Part of a small language model's weights: a variant of Muon for these matrices.
Each number is 128 + 32 x the weight over the matrix's rms, rounded and kept within 0 to 255. Layers, rows and columns count from 0. Numbers have three digits each.

# down: layer 3 MLP down (transposed), 512x96, rms 0.252, rows 474-511, columns 0-95
# up: layer 3 MLP up, 512x96, rms 0.356, rows 475-511, columns 0-95
down474:086109139146127117135170126054172140143106105145119141066039193075094127108138108147123160125105144140186158111162118143148129173105113091162084089138114139118156180088128137123082141180135164058167142133128122138117093104125127077121169122163138137132147119111085126194170154160123106110
up475:077142115144110175140089152106110116088117104131139081129133104118126120219150122109112153095189132115155138100175170164116120094110084116138149186076176126114149157145166094129184139153077128111148112123083125128122191064143126170134162138142066066167136097128148081151092145193137121087
down475:181144130138093107060138148101160158082107125170070169096108197069146163162128205075066143167119125093094130163138169137137191157111141071197136123152091165148099108183151114101110145127119131150151064077123098066082138128207121155134172105140161119153132155193090029113135103071066100160
up476:099226128199129107107117039154125206150173081121136183116144146079110117142111149115071089057167081209066121142106125151136173098101152095175146135148094121192129158124085124120047107105195112126108137066196106140126096164170109161122104107093109145112091148128080126121172135155138150139
down476:093140082202124165099172146135077143123058132072177082116135163133092114199149154122110173144077129125055145142153101064106120169125125137119203167119173108186168100085161081100114105132062101118122146125165085153148096142137102224178158113169151094139106132096095073094151164225142091075
up477:129121158134113181152076146138121153146128157139131105120124092181117132185061119167132166120127113120106168103156159131134090120158134044167136122068153134136110082106094119158162113140112171124148097140175116147056073128099166064068096093196111077118110101134139070125068139225187129134
down477:123152147143200131137169079094116082060150150066127139129156190106125075058130097147101142111108149162106114189146111160035157158107095149109144100219101133139162165160133118058116157125142082103101175165139174074173124062136139103207150162149191106110177098104138147092151146094091113097
up478:118108162105090156124050115090096130108091089123130210056180091131108076163129109118132149117150084122134089116168109086110094158193112128157186183094111184136138145128094115085168150196135147077154114134135145105125106092126109119110181175094079129115169140174146145106103134169122146104
down478:082095128119126140141193098156155090105093231125107145189123120113172153153120113131138081153104125107113152133076149131164140065160109100103137103126131087160094097128153112192094139152123136147113101182093128127113111181162112118113117138107106136214195124068133154086113135054137171101
up479:100099132091098170131032163096127125137180100140104101137154174130069137152132164115147167128151121125136097174149155094053153100112103139197111122107101132161186150161114133125157108100163148138145123120114128126120150104150176093159150141111135117047132118167099153102128144108112120129
down479:110106125137103144119174124123147100179105158077161110127106101172149145092164109147127165160082095145120099116137180145156129127144108150116168059105151132169134128148134166105148093145124105098117146128130120148118101180147072114086038130095091104171170135086184133077156104137132161129
up480:140109187066170075099101130157126154115180123107091141136120132148131099127217150116160097153087177124088054140156158140133132169137118137042104124184101143129135162105188129148108154065151080110117096133092144117136142145141107110148098179050057121170149158145113091117111140098075161134
down480:185124180115105069173061042092089130140099158139127130156130141171093069130126150146172127145085074141127111090135106119121189069148079159123075131172185181078102182174108158111137162128114135107120093115121167087108105169098159098136133159154105143176024145082168134108163078146165144163
up481:049131119170132154134100069130162141163132069151111147113165125137141128133123169121090074101167114098123088108132094125208185131142061167108156141108177086124067127180111150104111102126216116074179113138154205187135093146127099175111123097234122138075100106095052065162151077131116180142
down481:141138203126165081145090120153113156050102114086100150102211122121171092102097061147160161175158000084143132085155096122180132214076122161161164101084107082057056156105119112156146140146116171117146167215115167152127094178152187142186060127153096170134119090104090140120096112183075177124
up482:092097152143125149171133160167144053144213148130093155209178142104091117134106146128172078122144103142061112140140141116119147100073119147091144125130117136125128154173174136057123055139156092204125129118163109151135143083089146121091110115163118148151150110215059123120104128046174188179
down482:120112121095119110138149102125163081136192153114128154208135160077153091083119105138145116153139157161091138143110065159112103079121152113122136113104092117136135084112174154137090132136155059220134123114132092104126135147107131163097151112172085179121105115152036133157144157096182158149
up483:135139152156114176122094093109130136099083127160094102124146110151144101103099140152147106134083145145145119122102113126131140099130099177125139132135048100190100061172128110096182088138154144190149215112144146036143147144106124158130110150103093144162081151107132136196157162104097207122
down483:094132120086115108111140165123148119136118149130079148109114112178132130144176131119144181103138101173106144084165164055096062201122146101148106134133143160087108070064094118133139125138147139107105194106105162176102094151103123190097128182154208157163097096132111111105176101202135095080
up484:113103130142138095143074146189119139105061155166138109096126142123151112071122145127149160116105082104111165111121121101165193151079145150080138103112172141108139061103137151124129181120142066100108094096115109177121177145093089145141132149121196144134160148077131129126128190156090124135
down484:147104153101119155104149139090178101119183091113164143166093149121072097110160151124156135078125128185178152102090154108088118123159077109151143130098110054144118141134112097163103112161130155090065083189123101103101117150121163191118153068197078161112155152127126162139124124161123136137
up485:164128124144171121110188147129108116118137095092104087142163186152083123159096092075132144094070160144087125168159142113167156118112168084049149170158059109100113133190088170136123128128143138189063139156137112125128107109134108131103129096138120121148111155086140138074117141032139164156
down485:116082167169163119148136132187052127131160135115110121093153209165103134131106049138121138093172144108141049201128087147057153101104081131089098147146140200095126095180107141123092196111179156151155145142146098114112157114125125169114061072120103108168169133107127144092119088161129175120
up486:127151131111140162151150136159176160103140117184096112129100078112160109157119125127182133176036085176113078143158108172139168171116136062130087121112136120135124160109123119054110115122131158124113109146136076080077170120088093092111187152124181105151163109188128101138112107128129142156
down486:123141091083142166104137096138102097141142109122168101120106112132125114107166153144154159161073081122162078148176134169097163142160138101162135140118122139155161116139090085140053160156106146128101092134163128089099101117093177099120141132141162149135149130127158138189100077155169070136
up487:178090124123139079138095108100081190149092073138153145127155176165136131086089132143162130144093088171093188186146165076081162124127058131138144164144144159158127147126113118062131116228118109136109082101138106119107163118187097093161162080134110116148096066130186146146164116193112106130
down487:114087102122091177120083140140170107145092104158133095162135163149150106150098154094078116218134169170202132133196130182089151115138110180140090092175116085101084149062167120160117131106079144124126146024154078095086143159129158107114143137171111129094194146077165137105148120114121113122
up488:158143173152086157129104158126220150122113137145173130079155107149147154057159168040114142102094130112163126145070125129159139126125097067114133107113127062143148103127119182162067175165172131129140100165115111149141136099138156145083111144165076141144099086095070081179115148122136150141
down488:148146151102094082097115151111136119100132192139122172068160122140170107063123094119125163126069121131185103060147147096173097098133129096170146168152112079059162090126111116194106158102167161123176140180114155227123148119132151092169163103110103095122088165124111150112101109086108103193
up489:093130133137106054141142095181126154197122085131153122123088084106139135160117148102136127132107113059141131116151103155139194119081147060118151144201093098146186161133146179095147136161157100187081152111103119114101116104132103108095115106160107176117144143098131133139090183147125174113
down489:126093122148088064147076150167095135159072125209130063120132107128132141097130057152160170123107123088106104107152155103133148150091102154152076141161089130156174130121117148157157137163088157156094146151081114088095144094148139145113152126161179131116130158129132118123153075181144145168
up490:160105093094122100060148128157107144092175178129128218129147099165107161122140131134088104142090124114134128120147115099181080163105181124120103110130063132152121124078090115114175196111148122143114127147141168189157074114140058091167114116122138112127147152141131082091131134090098171135
down490:159161083107109130104088116127124164164147070121093122105105125140135174143132115118146106066080138153146140066143127111150112141143142104098086154080161116088142136132137122067165096149151145152125129134148196069147164234151129080105081182146135130135185124109131129114131132119099191182
up491:170087145093103080123140134090116124117188150048134154144139111179119144147091149066145071164117136185129120100122118137153123141091099153103139103111130175226170165133148136112144120114134109139159102136145097149133062124095119178114113118132118071122189121146127129152110132119123103104
down491:113103125072121131197085121084090157134200147152087100137129137125131088121132161130116140084134141110143168110147095211153118104115149118114135074073177089151129173119122080171120132161180105064094176112161145134112069099124129123124065148149136131164154113148139143157134160141157106139
up492:165142095145086096163118145116139127118149117163108122128112136098179103177094077132165128156185139143124134116072159119156106122151128131089118154139180118166153099114096150154174140137150138112144062165155119069138162094173144105108082139124139123139106129087156158074137095175135033065
down492:113117113100114104109151125094136101124116103114174156105178102211185104103116150119096065119126084135125138192105109096117159136156185124150171142186135150094152160158153136135119092129143087111117183093100123155097096179129123114091107113165172168104091142135113140129119176113110087135
up493:169123106136136203082123136195149169186106118125130141128179123165091109224149134080120135193081118036098121096065073160152128113125181118123145168137161126043109119064161129162142134120064116167127146124142143193083148089147115112112171095134058107096138144173173106149113126158108065111
down493:108153100043147148050131122099133182117099144150145182085131138123187131152135154070117103108057189182110063115067110099147129148172141105146148164118089171162080111093187100126177082143126167164164093148161119082195111101180177222161127124035205097164160118160098068142118098141074086134
up494:169101186141099109098142158130172092152136119193152079120137148153154094067114090142112184121130141150103090133159111089137116128139111148094140181125102075171114119087159150100120152205145129173081065162112158123116132144098090128125155155085087140058150091145134138100140162147113187083
down494:134110139124106108135160106122131093149132086224182137085138137108113113127117066202132141123113145124136141127125110116147114107158128132146136143142128117140098092083148138160108107161126101120114047158106119082139077204168088142106165129113116128120114155112126164146117128147163117178
up495:120105133130140147161161130207121139116120109126129086147095162129147186092139088164129154121173133101125135132126109160182140143029172085128139132082143145141063159062158108120116147144124119107085165157114137195152146097174152120157139130090147129114132089081110147051165143068138113142
down495:058090150104147129102111098195113093080134086183150114156165116095136127092162122134112056176194081116118099086210130139177150148044172097097126182139167144182081139122159113149129095167138069052109145138169111165126178135144105142174103139125107092109193062110130160133102116129119149142
up496:107130110136133115151096097134132186119164132121133126189135113089072114209122182136161130112148081097152166159166167105144153158088160138146150114098160134100101204073071113155131111142133119143147121082130161127170117072161101118140143099109056105129143132113169102183092066145143070111
down496:090128058097085176183096145094135167088098189098123158158142120162132118155118129162095091140155087092109118139173143103100114157151140118131083149191118229117169133073131122100157159126141141135156106085160089119158104156150103200057186137104112124073129136082161142154132110057115147087
up497:114172103140110191066108080053097185089109147143150113127122116108097136116129141143106131123167141115150147130167147100147098087132049164086088141130140176170127121106129124098089083167136152155160154170145191105139146174126116075061156132108112175100133079168128153111152126131126156113
down497:155145086111146212066105140121134213106093141180133102073142124116147142121102148112155111142126173087117108095114120124168125129136069128104076098153137183154133179105148126141061145188133161149133138152104158114079075177092086130131133127124097155088154102121122124127128167127163147093
up498:106153170127066093096119099139153116165174119146242072107117110142124117132124169130075157175142141134118143124161123137172182103092099136068136118140105088088131144093082182097136193130136154102068163177130123159124075115109128122122122139175133109055102140181091105173129099162142188142
down498:108111137098066116118119121128161113144121165119122084115164118104123127119112115162053201098156178107174191128123146106123164153084113174092071165097110112127068129098179154111152102091087158107149110157088156207120126182091122164130151148134123129130097085157109119141121080146144111210
up499:049149124104169179066095108124101118113107123088126117123127126106140149125144143113109167156141181126154118093150158191096184169149162106113113123150128106162121175099207128155147139141187108103115170083107153106110093143159045112183166160157097104161156112091088100098131178123124088065
down499:126132116132135103127098136107106079102125220103111108215105165127153123159054102128101156121128107100165108105145130177151148147082169121152107092151119164120095145117171121112119168099106158171123168096114109114068102183133067158122141217144133165147105094113114106143112081176172142096
up500:236130111159062103134098140100131151154059174149135113141144160117153121120111128120194140118187139121104155110039133157108101084111159164171149132125104139107160138097106085172153134160105106134112133092137102150074111100141113081156101130132127157156095136102121103116106121157123102099
down500:169127102124151078128106082131149152129085153155133093090138132102133085160172152090140132117168115179116064134073097149064088137173149091103146101187131136133146122159099086158117120119192111134099124141118169109124051134130157118111100074148192161189119139119186162149166127084150101123
up501:088107114129121129059142120141078116105084165146130074151159159145152152155131124149115152164092136148083117161140163136115116052117152142128157136106106150127080112095069109089184130117134146099058182135099142169120114113119123112161087160165121112135081130083216141108133164089156139149
down501:131081119101152124128069185117122182143101144152109065133128108204108126143146096077111160121099148113116133122133112157135091070151129123161142154156056120124089101142120057125168153148146169145147093133157188154137106120141127154156062155125141135124097132112163132122123148136171055140
up502:137130135124134078131161121091152151112182136103204152147131077141063132104078175147125100097182138142149105162104093128171138168088143181171141173177157060146113164101140119131118112159158126094112125124087139209109121123140070096095142118175151137042118107164145160104066035180149107141
down502:180153101073181120111144125099138158091146137146114142089143094173156126094125133131105126130143154180137088054158153085110124137131104112143109195130165102148132102096108172098076120146148147101156187066136098157157138121114135141101051110211084119104122120147082140178119104158085108206
up503:128134150171185187125105127116131124174109152116118134130146109155133134096098096162136145176167148133121199135201186096121133135096132098119090095149151174125141101110126134116127106178131131137104131160134134132101096122107135127110113141148076081185093143123021083119106159081085142131
down503:140108109122155121098110101080173140173135173135150106127118076151137118118133113206117166144153125092107145126187127160145138152104094128142106147123126126118180091125151122121139114157106126159110163122181111095072090133101163126081126168145136109168102090098072127122142112116110070198
up504:156138139113161118129115139127146149102129068105060173111150123153139078119125108147098133100133092169112137148159141181156163140163100123071121135073078090098151161106126141155083087103185155105110102157156125146075148132096146147145124127158125139126130121094090074154109152125091204177
down504:136156153152172080113123081188138172108098100150117162107162130154133084140110111159094144141093098128143169129143113196115167175173114118116110126074112121080167127090124095167115111162095141085144098155154091102098088116121168157113110113131108142100153109169142158170101087104137149152
up505:097151134138121160120140111168140083091111095175131092206173118132127109109113135157095143125105168141105137161203104103169148128132101122111150168096142179130127117107108177119107181089131118095127143078133119169153112082071102159127139170086126107131107134097126116115120102160120120113
down505:121101138117091077106151105178171136090153092154143095135099111090116122145165158148163133082109136070117158121163131150136143144132126121158138109107122139078111152150146098142128161095167131084075120138093122092128134142114143142109114137115127148184144098110153099134180126115150154165
up506:197168180126102113123111107121123188071123140158149211108164145170132054114099113106095161130106097174172109146126145099061127098121139136166151091147128115156103116124099134120148125161090114187134114098174139156180128089068114152153116105096141143132103106112095147114157132121112147159
down506:097099110096110100081112119146158083160082149154119168083105096115139171171177142151134118133158120106084180105176095157054131187171152114107103163115131100132139105123152082170134131112103111127124123078139140137104077172152142166115133181087161131157143126145141134125115141110172067132
up507:103158089149133093136166135169106086177116127129099116108151149056160105137161161081122102126117134100130175193151096149129108167057171114080118173150157114153126125073183107111116058127145118136127158177120143173112088124153113124106147122160122134095175127189123171138097075114089119123
down507:062117084162099054124098102125123098157082098114104147171171137131183120141137099153135125080121098157102202139109150139097136203136153133110103140124146110125168144104162081090137079150147122129173175101156145117158138105163169192201146121152088142073156136111104137137132049085135095128
up508:119128178103112187162164129193129090170100136130096139143078153126072126095099133080190068063063103119154119140140161154063162080133162206077160176194166092132130144111183149118084142173147155166102153107189162122113121050147088136129115088149095159085186139156039159102091122073063067154
down508:103110169122118152106146128175178046144105105187177105108184073130121113166164112096129112100072140125124175113096175158052223104122215134067157152121136093114132077079137093183114123149178180126103135067142130062137106092111153191147098151137120173052147130176086146155076128106093139138
up509:136068148159141130141152174108056069183104170157057130150146092075112134125088122092141102165124061146113082115182064160149105103135096196136160187164174100180098136130142142084148108087127115103161161132104098161158142113131137100046144125116061112160114144177086141199155105143069126120
down509:116122053213119131104141113119108119163099142152123165164166158162124089107108177113122097106076041142111190163134086131165134102116125082177122116155167118177061107142160161165125163123144056039158114146144094171116131123075113129153150129107153152036130147157144153135192157104099113115
up510:145174151157071179123091144121131175134132155133089092100136113072114129115132107095133109088153103083122159145145129168127154146153084134034146084107116111121089163117125097098109149124160149181051107173118120106151223171187134111081097165118177187132086158111084076151150141144125184108
down510:149160141117163153083069149117121124121148131131072117101148072069162142142068098136124122121121170073177143116171172137131124136138164122111119080103158094099111148132140128203143164204130177186078104168115140115158139085113083114111087179097147116130154140175043062099155142158117143088
up511:037130125127122127165088148091112109139128065135131112094144147113193106142093112106052178165112150136107116166178130088085082090130086140158140137128110163099080099165152119100093137132106165149108135141088143164165127084138161117107097075169125134167168151127157201119111158175110116156
down511:121111162088160148063112118145114129105113149121143120161099110110124120177148118159141155103130107134155194110090155181101159095135119110135106187200138132137182151123111083107089158100161108107148124139165144080097180105118106121135119175116151099070099113099116066157105117122112169134